Part of a small language model's weights.
Architecture: RMSNorm before each block, no biases in attention or MLP, untied embeddings.
Each number is 200 + 40 x the weight over its row's rms, rounded and kept within 0 to 999. Layers, rows and columns count from 0. The size before them is the row's rms in percent of the matrix's.

# layer 2 MLP gate, 832x256, rms 0.176, rows 779-787, columns 0-255
095,249,163,140,132,141,264,155,170,177,264,175,212,184,205,252,184,183,163,293,236,249,184,153,252,217,123,284,167,216,196,206,201,151,229,218,138,169,158,217,180,144,196,216,271,209,219,221,232,146,246,138,154,226,249,242,222,201,239,259,163,248,116,160,234,222,167,220,238,157,251,184,142,191,202,198,224,193,236,175,156,256,166,257,196,185,201,183,152,226,297,229,209,217,178,127,155,253,94,236,193,254,181,216,192,144,158,148,230,213,196,229,227,237,234,214,212,229,159,183,267,159,115,151,251,239,145,180,290,228,165,225,160,152,143,183,204,199,246,177,185,184,281,154,144,167,190,223,202,136,184,234,208,204,153,240,194,199,246,219,175,187,195,203,248,259,226,195,194,254,222,158,160,290,253,140,179,214,183,243,234,201,230,209,247,207,214,211,224,213,278,259,188,155,243,136,226,226,198,242,211,196,246,217,212,256,138,211,140,108,212,216,175,188,112,152,211,261,243,212,237,156,219,209,173,155,195,201,226,224,216,185,183,212,189,263,269,251,209,256,288,206,218,168,207,205,211,169,227,248,205,247,213,223,170,206,165
114,186,163,169,255,231,176,262,290,222,197,194,195,213,225,179,190,173,144,115,237,259,198,245,245,297,251,162,196,209,205,209,169,186,248,181,255,238,213,166,294,135,211,261,159,160,176,205,207,259,136,90,243,178,147,252,179,101,128,242,220,222,161,176,232,174,202,199,218,129,244,203,223,238,274,170,216,214,257,223,207,163,222,199,249,233,288,133,168,237,161,230,225,193,187,214,152,252,201,127,244,177,159,206,140,287,186,149,149,266,203,246,216,281,153,201,217,147,230,162,183,191,149,175,282,169,237,258,209,145,225,221,169,214,210,223,179,222,174,190,227,259,195,136,225,176,162,177,158,200,170,195,209,211,181,248,169,157,299,188,158,151,187,172,237,258,216,209,192,215,227,228,216,206,197,203,188,151,115,157,266,273,255,190,232,209,179,174,222,170,155,221,156,294,202,160,156,200,132,183,223,226,157,206,153,206,213,190,197,181,205,181,135,223,207,204,86,124,245,169,143,210,172,161,227,272,189,235,211,213,218,184,204,165,226,186,185,195,238,204,249,205,184,178,189,217,171,162,145,177,237,152,202,192,196,211,227
101,180,189,267,188,196,267,229,243,132,220,242,178,285,202,215,207,144,242,201,173,225,185,159,204,196,281,213,213,198,242,216,245,198,213,147,136,272,256,178,248,225,165,144,208,204,176,173,219,274,231,131,200,130,188,129,229,193,169,271,146,229,196,227,147,214,195,176,247,187,232,206,226,236,203,215,218,206,192,217,139,237,231,198,207,242,256,218,192,176,177,160,189,283,100,95,268,183,210,244,192,207,232,216,224,246,230,199,226,195,150,157,247,152,294,163,185,170,180,255,232,181,233,275,228,206,257,176,209,191,178,190,138,236,184,216,210,145,176,200,193,194,176,152,120,197,194,237,216,203,158,188,176,183,220,221,161,181,234,166,135,232,122,240,206,150,136,245,79,206,218,180,130,180,240,220,202,222,218,213,304,220,252,147,222,149,237,187,186,190,269,180,229,183,232,220,145,170,182,253,223,154,130,159,216,202,195,176,111,189,164,214,207,185,188,203,288,206,209,155,215,208,197,225,190,233,201,160,126,207,209,194,249,192,167,183,251,282,220,190,230,229,257,176,230,87,195,212,246,198,225,145,153,101,170,166,244
100,204,182,235,170,207,128,167,167,235,255,168,143,196,141,223,191,270,223,152,194,214,198,145,281,223,191,222,272,226,269,215,291,172,162,191,219,199,162,267,158,257,206,182,178,189,176,254,214,206,209,201,224,148,267,240,187,265,209,209,233,230,202,194,265,190,249,195,191,210,113,188,260,203,225,182,235,194,213,203,146,202,247,174,154,197,229,238,181,259,118,204,242,170,200,98,184,210,154,192,129,242,187,254,238,205,224,184,158,234,194,227,303,253,223,176,198,180,226,209,208,235,127,186,227,262,156,219,223,282,176,236,173,208,237,155,222,217,188,179,186,238,131,159,202,169,218,268,160,170,145,228,173,127,115,214,242,216,141,212,200,201,218,234,221,200,148,192,173,173,196,135,193,203,192,189,208,190,224,141,202,208,191,232,203,265,133,159,263,256,301,152,169,209,136,188,265,196,196,243,182,158,229,218,151,105,246,231,217,183,162,204,116,193,185,125,236,183,215,141,162,169,179,222,237,270,199,170,106,161,157,184,187,183,259,193,241,243,125,300,197,156,234,269,219,226,169,187,222,252,204,210,167,220,225,160,211
106,194,187,205,255,252,210,186,165,162,261,188,165,237,173,240,278,186,232,183,175,241,223,262,207,171,263,183,136,178,227,142,177,216,167,259,165,191,289,154,244,161,232,192,226,208,232,170,159,172,179,122,106,173,184,172,144,226,241,153,169,245,227,159,277,175,135,176,233,194,156,124,271,320,199,166,136,138,193,230,173,186,244,215,163,218,199,202,195,163,157,160,167,196,231,237,156,256,165,218,148,182,200,181,243,229,167,231,269,279,163,238,249,229,205,174,179,217,172,188,207,154,144,185,244,193,183,237,204,214,250,311,252,147,208,165,190,215,170,171,193,204,242,164,201,219,155,206,213,187,195,272,246,232,228,175,275,150,260,213,227,181,237,209,296,233,227,196,151,208,252,168,189,242,167,208,122,154,226,190,231,239,216,208,164,168,137,140,207,263,212,254,236,272,259,219,116,257,247,212,183,215,185,239,180,165,261,251,158,183,198,205,188,217,165,251,201,255,203,180,152,122,275,203,199,247,206,166,140,189,228,168,209,195,283,174,216,184,211,184,198,150,186,264,228,194,187,165,277,196,240,149,189,190,202,180,259
091,193,140,219,309,219,161,191,176,207,253,214,178,130,199,195,208,219,175,210,193,183,288,205,177,209,175,181,213,269,183,191,229,234,245,170,205,223,196,219,140,167,237,146,217,233,182,196,182,249,181,200,166,223,175,192,254,251,84,152,237,168,180,210,188,142,211,199,147,206,189,137,275,246,200,192,184,246,217,127,193,222,137,191,175,232,210,188,148,183,217,247,250,221,164,177,222,269,161,260,239,147,193,185,194,197,197,158,183,190,166,219,210,182,269,176,155,151,203,135,228,307,173,186,245,193,164,139,226,164,171,158,220,212,318,178,186,261,173,276,149,239,150,225,174,239,257,182,186,157,193,274,175,157,180,183,261,209,170,201,141,208,71,258,222,148,248,195,223,235,195,203,187,206,282,230,176,174,192,265,230,269,163,224,242,254,162,171,217,148,187,137,230,148,205,240,246,248,216,193,190,231,223,190,196,227,175,169,182,240,272,168,142,253,180,225,176,151,165,153,154,130,240,189,288,165,230,288,177,268,161,177,216,170,144,203,187,134,178,173,251,224,226,169,244,179,209,144,228,242,223,275,181,222,215,191,227
104,120,160,255,150,176,265,128,115,247,220,228,267,183,234,232,168,183,186,174,211,172,146,230,233,157,245,214,177,150,171,192,210,274,195,163,258,187,188,244,181,188,229,162,105,237,117,168,225,183,163,209,236,194,230,200,170,267,174,290,221,105,170,184,136,180,217,210,201,223,278,235,212,187,219,243,214,190,214,171,153,293,277,211,219,209,159,226,187,138,175,159,258,231,247,251,127,216,182,176,199,168,228,207,184,211,203,164,168,202,272,238,216,160,218,223,232,171,192,223,207,240,186,170,140,186,218,194,147,218,181,252,203,180,229,175,186,234,269,230,191,186,183,160,129,193,193,251,146,135,188,193,248,194,207,196,221,220,190,187,179,235,242,147,181,227,246,318,290,184,240,234,269,229,157,243,167,156,178,187,206,252,150,279,211,193,174,207,228,185,134,170,170,125,165,176,163,190,207,161,203,190,203,175,163,172,193,233,189,177,247,157,169,157,177,159,258,141,204,170,177,286,183,247,138,139,139,199,155,179,114,235,150,172,243,205,205,152,218,246,203,212,209,241,183,135,217,188,250,175,284,256,259,213,228,135,176
090,195,193,225,271,152,233,164,291,156,229,329,182,226,196,218,129,146,169,212,107,128,190,162,226,209,226,268,231,229,173,184,204,244,178,174,198,215,160,178,237,179,215,204,202,260,150,196,251,262,267,263,149,200,279,216,234,174,197,282,173,256,200,140,174,216,167,197,191,243,173,186,158,203,242,225,231,208,216,201,151,228,222,215,178,217,188,207,176,150,206,195,151,198,208,227,183,187,167,216,239,259,174,234,221,219,173,125,149,211,249,219,225,244,215,218,120,236,235,175,186,193,235,206,155,211,104,254,153,198,194,255,208,156,219,237,246,171,175,235,197,253,239,263,154,195,194,252,142,193,261,201,189,168,248,178,199,167,198,253,141,195,208,267,155,240,213,188,262,232,203,201,209,279,143,235,241,226,256,221,159,224,172,147,211,185,216,256,221,245,220,98,225,212,153,141,211,173,138,183,106,130,192,176,254,218,289,200,221,197,180,130,197,143,180,222,211,152,141,193,231,184,222,267,193,146,259,240,286,212,192,217,237,160,157,204,215,179,186,111,140,244,211,228,180,171,265,248,196,222,142,220,137,189,245,207,189
101,176,243,188,213,150,254,251,176,189,173,197,314,177,209,212,179,209,176,186,205,227,232,146,179,202,240,212,202,193,184,216,259,231,189,211,184,262,190,274,172,244,208,187,179,184,147,171,248,180,186,204,200,180,273,223,234,232,151,226,218,161,201,214,164,192,163,188,146,190,120,219,129,234,257,259,165,86,179,221,232,249,181,166,231,231,235,211,156,233,238,206,165,259,167,266,203,126,185,196,194,229,176,203,204,237,187,190,239,184,191,253,253,204,187,312,177,146,98,192,203,225,202,204,247,230,184,227,150,234,200,172,145,236,215,247,157,191,223,179,142,236,196,251,283,204,204,168,199,149,155,196,275,182,172,231,201,205,173,161,153,201,108,218,159,199,203,251,184,212,189,185,141,225,188,260,146,239,174,156,145,259,204,229,184,184,168,252,230,201,133,184,203,277,267,192,193,234,157,168,180,249,215,202,209,150,308,186,166,195,216,217,228,185,253,164,205,224,217,227,250,157,210,198,152,144,225,161,252,282,214,289,251,268,138,240,168,209,142,293,252,182,336,205,293,192,168,207,189,222,181,206,258,174,184,206,241
# layer 2 MLP up, 832x256, rms 0.175, rows 779-787, columns 0-255
099,206,223,229,300,246,197,186,215,246,99,259,115,234,198,193,216,235,212,154,177,200,205,194,193,121,227,142,241,226,196,127,251,264,113,286,218,115,243,236,179,176,228,201,127,190,137,145,184,240,152,259,277,161,148,137,207,155,165,189,191,165,289,240,199,184,205,209,223,185,144,216,216,205,208,185,175,220,241,256,224,150,216,213,213,217,96,188,260,213,141,185,161,180,197,314,240,143,262,161,202,190,220,146,186,226,230,257,170,219,203,167,183,169,220,218,221,183,232,247,160,240,200,194,194,189,271,183,179,206,167,162,178,219,226,152,175,154,129,184,251,218,147,265,235,181,199,170,188,228,183,239,213,196,217,152,214,152,154,167,220,186,234,149,176,165,188,188,181,123,206,176,176,161,173,236,256,217,202,152,167,182,259,208,190,260,169,209,217,208,181,147,292,194,189,257,189,236,196,175,194,141,128,209,223,169,265,188,258,277,234,196,237,254,275,213,180,167,206,189,173,266,191,195,197,236,243,234,151,211,193,195,164,231,258,151,96,194,255,218,136,219,179,199,125,160,212,243,140,238,171,170,200,238,195,203,206
109,176,180,209,219,162,229,218,191,202,222,229,286,198,218,254,188,211,166,189,233,220,216,241,212,200,170,184,273,222,207,158,197,231,237,233,210,205,190,210,180,211,189,199,147,130,188,142,225,208,209,188,216,207,136,238,234,175,125,213,220,248,76,103,247,210,254,174,135,233,166,214,164,259,225,249,175,208,116,184,102,147,243,162,260,194,211,193,182,234,208,161,107,172,195,253,230,279,197,182,160,239,205,206,196,264,243,146,281,206,118,215,167,133,255,238,194,194,190,261,219,195,216,207,156,244,184,181,191,207,225,228,212,207,238,135,193,156,185,166,206,180,243,201,231,184,197,207,173,191,181,179,110,208,145,164,192,156,190,247,258,186,182,205,184,243,198,169,238,302,189,223,201,219,245,214,253,189,293,225,156,217,166,253,208,232,247,188,151,198,117,227,258,226,198,241,173,224,213,143,154,168,211,200,132,181,166,226,126,212,135,186,194,239,212,252,221,174,106,193,246,218,303,160,234,223,115,187,226,213,174,224,162,240,203,257,111,159,277,128,187,222,227,210,170,245,215,165,176,190,169,244,266,150,268,168,192
097,253,206,251,157,263,244,174,285,139,197,249,134,224,240,167,181,256,216,223,215,225,164,232,189,227,227,282,198,220,165,167,179,180,179,305,170,271,187,235,211,241,229,176,196,235,190,211,181,99,193,179,275,212,256,225,213,192,291,261,243,172,224,280,148,204,274,198,195,160,209,124,241,197,227,166,215,106,200,255,210,177,205,263,155,252,187,240,162,171,181,211,175,213,176,207,178,254,276,243,173,161,115,161,211,259,207,162,248,212,202,183,250,265,198,203,234,163,191,259,202,216,218,193,171,207,151,203,151,197,203,190,187,256,187,160,226,228,171,212,214,228,107,241,240,227,219,198,185,170,228,167,176,221,198,209,233,178,271,172,230,208,199,194,261,228,232,207,118,184,184,218,118,197,117,172,177,185,155,259,239,276,180,200,170,181,205,248,216,320,169,247,255,163,194,151,238,192,239,147,212,240,215,239,135,156,284,169,239,186,160,209,231,208,119,182,174,221,177,240,240,231,212,157,127,184,256,171,251,230,187,123,239,200,182,225,236,268,195,157,241,267,226,195,244,181,218,218,187,222,223,181,255,256,172,203,205
097,214,141,236,162,182,176,225,196,118,250,227,201,232,194,223,268,222,211,213,234,189,202,181,197,201,197,209,201,199,193,135,228,220,205,173,196,225,184,200,229,204,206,167,165,166,79,187,154,179,219,178,212,257,207,251,167,207,200,254,243,216,120,155,234,239,205,232,192,191,139,209,127,257,186,128,194,195,201,122,174,188,172,257,209,213,184,162,187,161,179,258,204,77,210,120,208,195,197,170,201,233,211,272,178,198,182,123,215,194,231,292,249,169,168,187,222,197,227,171,243,231,151,124,172,230,198,141,133,205,215,185,206,201,187,239,267,312,133,211,177,168,175,175,216,135,217,200,192,235,221,224,104,119,71,195,210,281,255,173,228,151,193,232,171,251,179,235,191,192,191,254,126,196,210,206,186,181,192,228,201,213,207,141,220,214,129,125,199,218,240,182,179,185,125,198,145,206,115,200,166,235,216,178,220,188,164,213,245,143,240,165,170,150,179,159,220,193,175,231,234,184,220,234,174,226,183,259,221,143,237,100,169,175,163,202,203,99,164,222,216,87,254,204,149,168,210,142,213,210,241,195,162,156,179,165,232
106,86,230,210,179,246,227,212,178,200,223,233,231,241,185,200,157,181,196,215,213,225,172,135,159,179,230,236,201,175,213,199,176,173,105,204,200,218,281,234,195,202,223,163,201,171,188,192,202,187,229,220,227,152,266,182,143,203,184,251,172,162,224,191,204,196,222,122,261,219,229,167,268,153,226,282,220,154,195,217,161,234,129,223,183,201,125,196,188,215,164,137,182,209,179,162,219,158,179,244,159,223,219,195,219,291,158,208,243,220,123,202,211,200,163,178,153,282,180,248,210,202,193,173,246,138,244,216,238,168,178,268,267,106,211,215,215,231,142,210,317,202,175,175,249,232,196,188,215,199,165,179,184,202,270,159,240,98,226,210,250,256,251,126,185,211,184,163,150,184,198,336,156,186,304,174,242,200,202,231,300,231,151,208,258,173,181,163,153,178,240,236,201,262,193,169,202,219,209,176,172,199,263,267,239,247,175,218,216,163,180,263,230,226,198,182,155,160,150,246,171,152,251,244,204,154,189,245,147,205,272,154,207,247,206,232,212,260,176,139,224,200,182,122,139,212,252,228,234,185,216,222,186,216,209,251,167
095,171,161,159,244,256,214,151,177,250,175,252,183,200,158,169,204,209,207,206,240,224,214,211,203,165,218,239,233,202,192,177,232,184,217,242,178,163,169,159,160,141,198,168,180,229,132,273,138,222,211,244,137,143,196,255,269,243,201,216,218,259,194,182,169,97,121,207,195,189,223,185,222,230,189,166,227,232,192,207,215,213,247,161,156,165,217,145,169,196,198,220,262,138,178,190,194,280,192,227,252,170,274,157,217,216,188,248,298,188,162,182,182,230,178,162,214,229,107,141,148,218,170,201,258,190,153,165,213,207,181,175,217,164,244,195,290,180,139,215,218,256,186,249,176,303,214,288,259,182,226,201,198,183,165,164,219,202,186,146,152,283,134,151,242,185,232,157,222,302,206,168,215,188,262,213,115,163,165,161,218,223,238,238,207,167,121,143,261,170,198,188,235,218,184,199,199,167,260,164,127,164,187,217,200,158,211,187,202,237,239,258,191,190,184,212,240,106,180,147,173,161,253,248,223,220,266,260,177,231,130,205,256,184,192,191,208,163,186,119,164,201,227,197,263,125,195,230,131,276,203,243,152,259,194,211,238
099,199,223,137,174,131,199,225,164,233,222,221,205,180,205,158,197,191,221,221,213,173,150,230,128,170,170,249,234,207,227,246,219,166,209,256,244,225,186,175,211,221,173,188,192,154,223,187,197,179,202,190,134,206,171,207,99,142,235,173,194,229,209,261,215,217,151,218,189,147,214,232,262,226,176,166,164,217,267,191,184,152,126,258,183,209,247,186,244,233,162,230,180,198,191,236,228,223,204,207,149,268,138,111,319,234,214,235,158,240,150,211,302,208,241,192,211,190,258,216,222,114,153,133,116,157,222,201,226,252,215,202,234,183,224,215,269,220,162,304,302,203,170,194,193,183,261,172,216,180,137,151,242,191,209,169,247,190,236,158,238,206,180,200,175,162,182,217,191,195,187,242,229,175,193,212,199,111,149,217,257,154,284,207,239,188,162,245,132,231,221,213,189,233,155,225,142,120,187,210,191,204,235,209,146,227,189,168,174,215,140,128,205,124,117,257,302,146,195,180,206,186,194,197,227,224,213,278,192,244,235,165,229,179,249,244,172,250,227,178,228,149,160,202,246,206,192,148,239,296,181,136,156,174,165,233,254
096,217,195,211,155,178,193,202,137,111,181,167,216,167,170,164,236,185,183,200,182,253,230,180,180,113,195,159,186,173,212,125,254,117,190,119,191,210,213,164,185,150,244,170,183,191,161,182,203,130,93,213,212,234,204,240,192,267,147,138,230,206,202,161,206,202,199,196,164,202,239,135,234,251,175,163,169,147,270,199,195,190,184,148,191,152,272,214,186,228,135,250,259,190,222,240,228,222,205,125,183,170,193,249,156,123,159,190,159,178,228,243,203,222,224,213,182,191,159,227,211,191,173,211,254,194,213,122,249,227,250,181,196,212,248,142,155,206,216,145,230,141,112,208,225,216,211,226,294,185,176,160,188,146,148,167,204,163,189,241,187,220,190,131,227,113,187,259,172,235,202,141,243,144,154,180,198,211,195,218,247,133,269,152,167,203,154,246,226,270,196,207,144,263,188,260,188,157,200,209,174,236,221,206,158,72,146,241,193,195,223,230,197,225,273,234,234,190,209,259,140,138,223,159,144,208,197,204,203,241,231,177,244,228,217,263,212,168,190,218,139,136,275,192,185,267,126,182,107,208,264,196,213,192,233,173,189
101,163,185,170,205,172,226,201,249,242,179,266,200,239,185,206,215,274,204,206,206,185,127,184,284,216,190,214,183,252,243,204,194,120,201,173,199,238,232,127,259,231,145,259,259,252,225,209,287,242,194,208,258,47,219,249,206,110,216,180,154,258,190,157,256,272,166,210,228,226,231,245,180,220,142,120,129,165,127,272,188,168,117,196,211,226,180,220,223,196,136,246,219,227,199,196,189,194,240,207,222,136,144,136,227,194,179,192,192,256,234,205,196,190,219,146,173,238,252,154,254,207,189,191,148,152,225,100,234,198,186,199,225,164,198,156,200,221,176,231,210,154,285,189,138,172,160,198,183,194,150,154,139,236,130,196,250,220,249,177,210,244,222,117,264,183,166,242,223,242,198,227,196,250,156,159,129,188,219,220,197,194,208,192,276,188,192,200,146,191,249,201,180,148,182,239,213,182,165,197,173,185,127,179,206,191,180,234,212,248,239,162,219,171,241,183,207,238,114,206,171,221,125,219,226,239,153,239,210,216,151,179,191,149,207,175,188,211,247,169,177,179,187,190,171,245,172,110,237,206,220,214,98,253,234,153,231
# layer 2 MLP down (transposed), 832x256, rms 0.157, rows 779-787, columns 0-255
094,205,181,292,256,289,223,170,246,179,124,160,256,264,215,161,197,253,220,202,178,258,252,196,141,147,252,123,201,295,166,168,200,236,122,176,223,198,224,260,181,240,229,231,240,224,186,176,226,241,188,211,195,197,121,128,209,242,221,146,249,167,277,134,206,208,203,244,253,261,198,208,248,200,262,208,160,177,247,231,155,133,221,149,145,195,164,188,232,283,230,198,174,194,221,219,242,175,238,148,216,158,151,259,157,152,223,175,130,219,243,225,220,200,285,225,194,147,229,239,252,176,166,153,148,170,211,131,164,228,161,204,226,209,151,220,191,189,144,187,263,194,165,200,226,213,317,215,243,166,190,241,193,133,220,203,166,179,183,139,160,126,184,160,183,128,168,145,179,186,189,218,214,172,205,151,146,208,204,186,221,250,153,165,256,242,191,236,206,249,114,255,163,220,278,169,178,218,208,200,217,185,199,223,205,204,176,144,231,205,260,174,180,230,203,172,213,142,163,229,225,209,189,176,173,198,223,219,217,203,253,152,202,270,198,201,233,161,144,192,229,123,211,172,85,231,169,197,189,174,164,208,120,209,187,251,242
100,214,193,190,251,234,127,157,184,187,249,173,195,166,236,128,217,198,225,159,191,266,179,207,236,236,207,174,196,197,166,133,232,292,256,268,185,231,159,179,164,124,211,211,141,200,249,233,196,211,195,207,202,187,185,171,168,194,229,207,176,236,93,184,193,218,244,186,249,257,161,233,228,180,212,148,217,164,246,184,259,179,157,179,138,182,192,169,208,144,216,226,210,226,177,226,208,218,245,236,180,213,131,203,179,246,190,157,148,268,312,247,173,160,129,207,236,115,123,161,219,174,192,279,126,241,266,229,237,216,205,171,194,168,220,237,139,246,220,161,175,173,198,246,171,233,134,187,252,157,207,118,202,149,141,249,168,197,301,233,202,206,182,222,135,145,183,235,201,191,223,215,179,193,203,237,173,218,172,251,136,166,210,148,214,205,187,255,197,147,216,227,255,213,149,159,115,208,160,62,123,191,196,179,211,261,192,248,228,192,216,236,174,166,185,221,181,138,228,164,137,218,175,182,186,246,173,235,193,128,154,219,197,240,205,187,188,170,253,213,203,191,225,179,148,177,107,225,175,218,243,209,187,194,322,235,228
091,107,212,155,195,101,195,139,163,168,250,265,184,225,138,222,271,169,220,252,219,146,197,150,200,247,218,252,201,188,261,221,133,235,202,242,220,240,182,174,216,224,178,188,239,255,204,191,199,199,168,233,269,160,178,177,185,184,225,154,248,175,174,167,166,231,161,262,103,234,147,203,253,163,220,189,187,145,152,150,151,243,150,166,187,141,207,186,153,236,166,199,227,186,163,209,103,175,216,168,170,237,128,269,276,212,148,219,199,180,180,120,240,159,201,217,224,227,280,248,228,262,144,148,192,219,215,201,246,197,229,183,174,193,306,211,148,227,189,235,197,196,254,242,234,190,169,125,229,220,218,203,166,250,137,137,202,156,144,218,295,160,198,177,222,158,203,165,202,178,188,190,223,208,160,125,187,266,157,186,187,224,246,205,182,249,236,146,270,232,228,199,186,142,181,192,234,190,153,192,248,258,129,224,222,158,148,224,224,163,166,197,131,196,192,132,206,164,250,216,192,158,273,231,159,193,200,234,231,270,225,169,187,224,165,220,236,200,235,232,201,167,118,185,201,202,294,253,189,136,215,200,211,198,223,151,129
097,173,239,212,163,262,222,186,158,167,181,228,216,186,290,197,188,188,231,128,156,153,151,232,228,182,252,195,227,190,174,204,139,155,167,182,140,142,166,115,247,274,308,213,224,179,189,218,134,186,201,253,190,189,176,198,155,262,262,258,151,176,214,205,227,236,134,181,206,194,282,271,208,243,137,258,191,162,262,203,247,211,246,201,151,204,193,255,148,191,257,102,257,250,171,221,159,139,208,194,219,257,129,182,178,237,197,196,171,156,265,205,188,237,171,186,206,254,211,211,218,151,226,200,96,184,202,209,262,255,212,151,132,166,242,206,254,166,181,160,179,208,188,181,224,171,160,151,178,172,227,242,199,175,178,184,243,208,236,167,177,223,136,225,248,230,160,212,165,147,144,229,244,258,201,144,284,179,208,207,225,232,203,161,134,217,251,207,190,149,147,222,232,234,261,231,200,179,237,163,223,255,154,248,177,214,264,206,186,195,251,236,196,233,200,236,183,170,243,183,141,154,233,243,251,154,132,187,122,152,197,192,203,202,163,285,228,165,215,190,188,189,149,248,107,244,197,249,141,210,190,182,204,182,272,192,143
096,111,204,231,218,165,224,145,257,165,220,205,162,207,230,202,195,170,192,168,203,227,195,243,260,240,113,118,231,167,263,186,184,210,248,154,192,207,156,220,217,265,164,159,153,216,176,153,189,199,163,179,241,117,190,213,234,201,313,192,150,128,218,179,141,223,252,258,225,277,188,169,170,193,217,249,221,210,72,231,215,199,224,202,156,165,247,225,179,179,183,187,185,211,225,173,271,160,168,205,160,179,217,191,157,164,194,187,186,165,220,251,161,207,229,194,261,154,194,199,202,232,243,190,214,255,126,194,190,216,156,203,226,237,141,127,276,186,108,227,207,214,216,224,219,199,254,191,231,209,167,221,195,176,219,220,225,174,220,207,224,149,233,181,132,169,161,286,210,111,164,162,134,144,297,198,194,221,221,225,201,211,277,146,253,281,178,158,191,208,238,257,238,247,159,115,214,147,188,166,219,237,245,300,98,182,148,233,229,195,191,223,146,178,205,218,124,220,179,246,181,227,161,200,179,134,172,196,237,275,270,214,166,241,206,152,243,252,226,202,211,233,187,206,266,210,181,201,196,185,201,234,194,253,188,146,153
100,147,266,180,252,116,253,176,179,235,203,237,162,237,167,196,193,130,190,192,256,208,200,257,204,223,173,144,239,247,218,240,158,182,174,258,181,206,237,263,91,181,201,168,209,161,183,229,153,269,226,152,154,160,162,143,163,263,217,213,247,228,169,270,201,143,141,201,199,181,211,178,176,205,182,183,195,288,150,232,238,310,162,173,165,179,206,180,174,167,152,221,231,204,206,223,195,245,180,199,216,137,183,199,203,259,181,204,281,183,145,199,231,178,176,184,232,215,217,210,212,318,193,185,246,223,175,198,191,208,229,183,202,180,281,162,231,152,102,166,220,166,218,234,187,254,147,219,164,252,208,218,259,174,232,160,240,233,245,266,214,257,204,210,206,191,266,169,153,216,152,191,197,176,220,218,169,144,148,165,191,173,265,208,152,189,261,187,230,170,227,218,286,193,197,254,199,150,269,274,207,266,188,187,224,175,125,271,157,236,197,252,247,231,257,171,200,168,157,180,176,158,186,287,230,150,132,252,246,116,182,237,242,137,188,216,186,193,234,181,154,194,223,158,175,159,169,180,124,254,196,256,198,269,211,185,164
103,220,213,244,234,173,177,239,194,258,171,214,174,137,308,187,128,150,205,264,273,285,186,245,133,142,214,248,232,219,181,211,232,190,209,235,163,253,254,171,187,221,218,208,228,267,283,218,236,251,188,236,129,221,229,201,135,137,212,235,216,251,249,145,197,149,180,176,161,255,185,229,185,200,286,223,218,204,190,151,240,182,193,224,219,218,251,171,180,173,237,189,187,213,200,258,179,189,185,245,137,256,202,241,234,255,214,220,171,275,206,235,228,222,236,222,170,193,237,178,175,198,268,196,219,206,191,229,258,233,192,202,145,239,168,205,260,171,156,208,187,169,224,271,212,127,150,155,214,219,136,178,188,183,246,320,246,158,241,219,188,209,202,166,135,126,211,181,196,222,149,177,210,103,192,237,200,157,218,164,201,176,216,124,178,179,230,169,219,158,182,172,161,277,217,195,181,249,158,218,254,196,165,266,131,302,141,168,230,220,201,168,240,216,214,157,243,194,232,205,146,184,208,265,184,220,245,197,243,213,232,176,234,113,313,192,200,238,177,281,175,232,141,241,192,233,208,236,222,233,237,122,197,146,172,216,181
097,165,207,199,220,235,187,171,148,227,182,201,244,262,170,235,220,98,151,170,184,177,179,201,182,227,249,178,248,231,186,247,168,102,250,224,218,175,247,134,179,168,177,197,159,271,233,233,205,245,183,217,146,235,246,225,217,217,198,239,198,157,237,194,170,173,160,162,191,201,222,246,191,221,251,206,245,195,220,197,242,159,247,291,184,202,148,188,192,200,209,124,221,175,232,195,153,213,212,242,244,222,247,179,218,237,246,136,148,150,197,248,208,208,271,145,142,123,259,219,203,139,200,218,198,218,205,207,239,181,154,249,246,188,152,233,221,197,168,235,161,216,163,95,173,156,267,132,206,171,189,216,264,215,156,200,161,154,223,114,189,176,188,238,187,214,226,153,154,173,235,228,144,257,192,185,138,213,208,277,262,229,246,152,77,180,233,213,221,154,231,261,178,216,187,259,289,212,297,183,195,164,218,163,167,137,225,251,219,154,317,201,201,102,219,197,153,212,203,190,264,181,241,222,116,208,230,195,247,193,178,161,139,201,220,199,211,167,169,203,279,251,211,184,202,166,184,194,235,178,143,199,272,209,153,148,214
106,149,174,192,241,229,267,148,241,242,192,251,219,221,248,263,215,153,186,235,236,261,152,229,154,235,224,238,214,265,192,205,237,228,220,179,160,149,170,185,252,265,169,245,191,190,200,232,195,278,194,168,210,110,188,178,176,132,163,194,178,199,205,221,254,144,168,173,222,103,234,150,167,244,171,225,166,157,106,178,258,166,235,240,168,240,224,190,229,285,268,168,247,201,214,236,178,201,201,158,238,156,156,203,111,245,197,218,151,152,238,198,216,248,239,160,217,86,169,210,254,158,216,190,163,187,205,165,168,182,220,198,240,174,172,143,149,192,176,257,266,153,183,232,241,160,125,187,244,105,248,193,192,197,162,244,198,163,189,144,206,208,169,215,213,157,203,144,242,204,218,187,162,161,179,233,206,121,224,278,94,226,206,130,195,182,197,160,269,202,293,213,182,209,177,235,211,197,149,185,195,245,192,189,207,206,199,202,228,256,282,174,134,131,180,197,177,235,156,241,250,157,167,211,200,199,183,208,185,172,186,167,173,211,179,171,122,154,222,199,217,136,208,144,96,183,159,167,165,198,191,187,184,191,264,190,294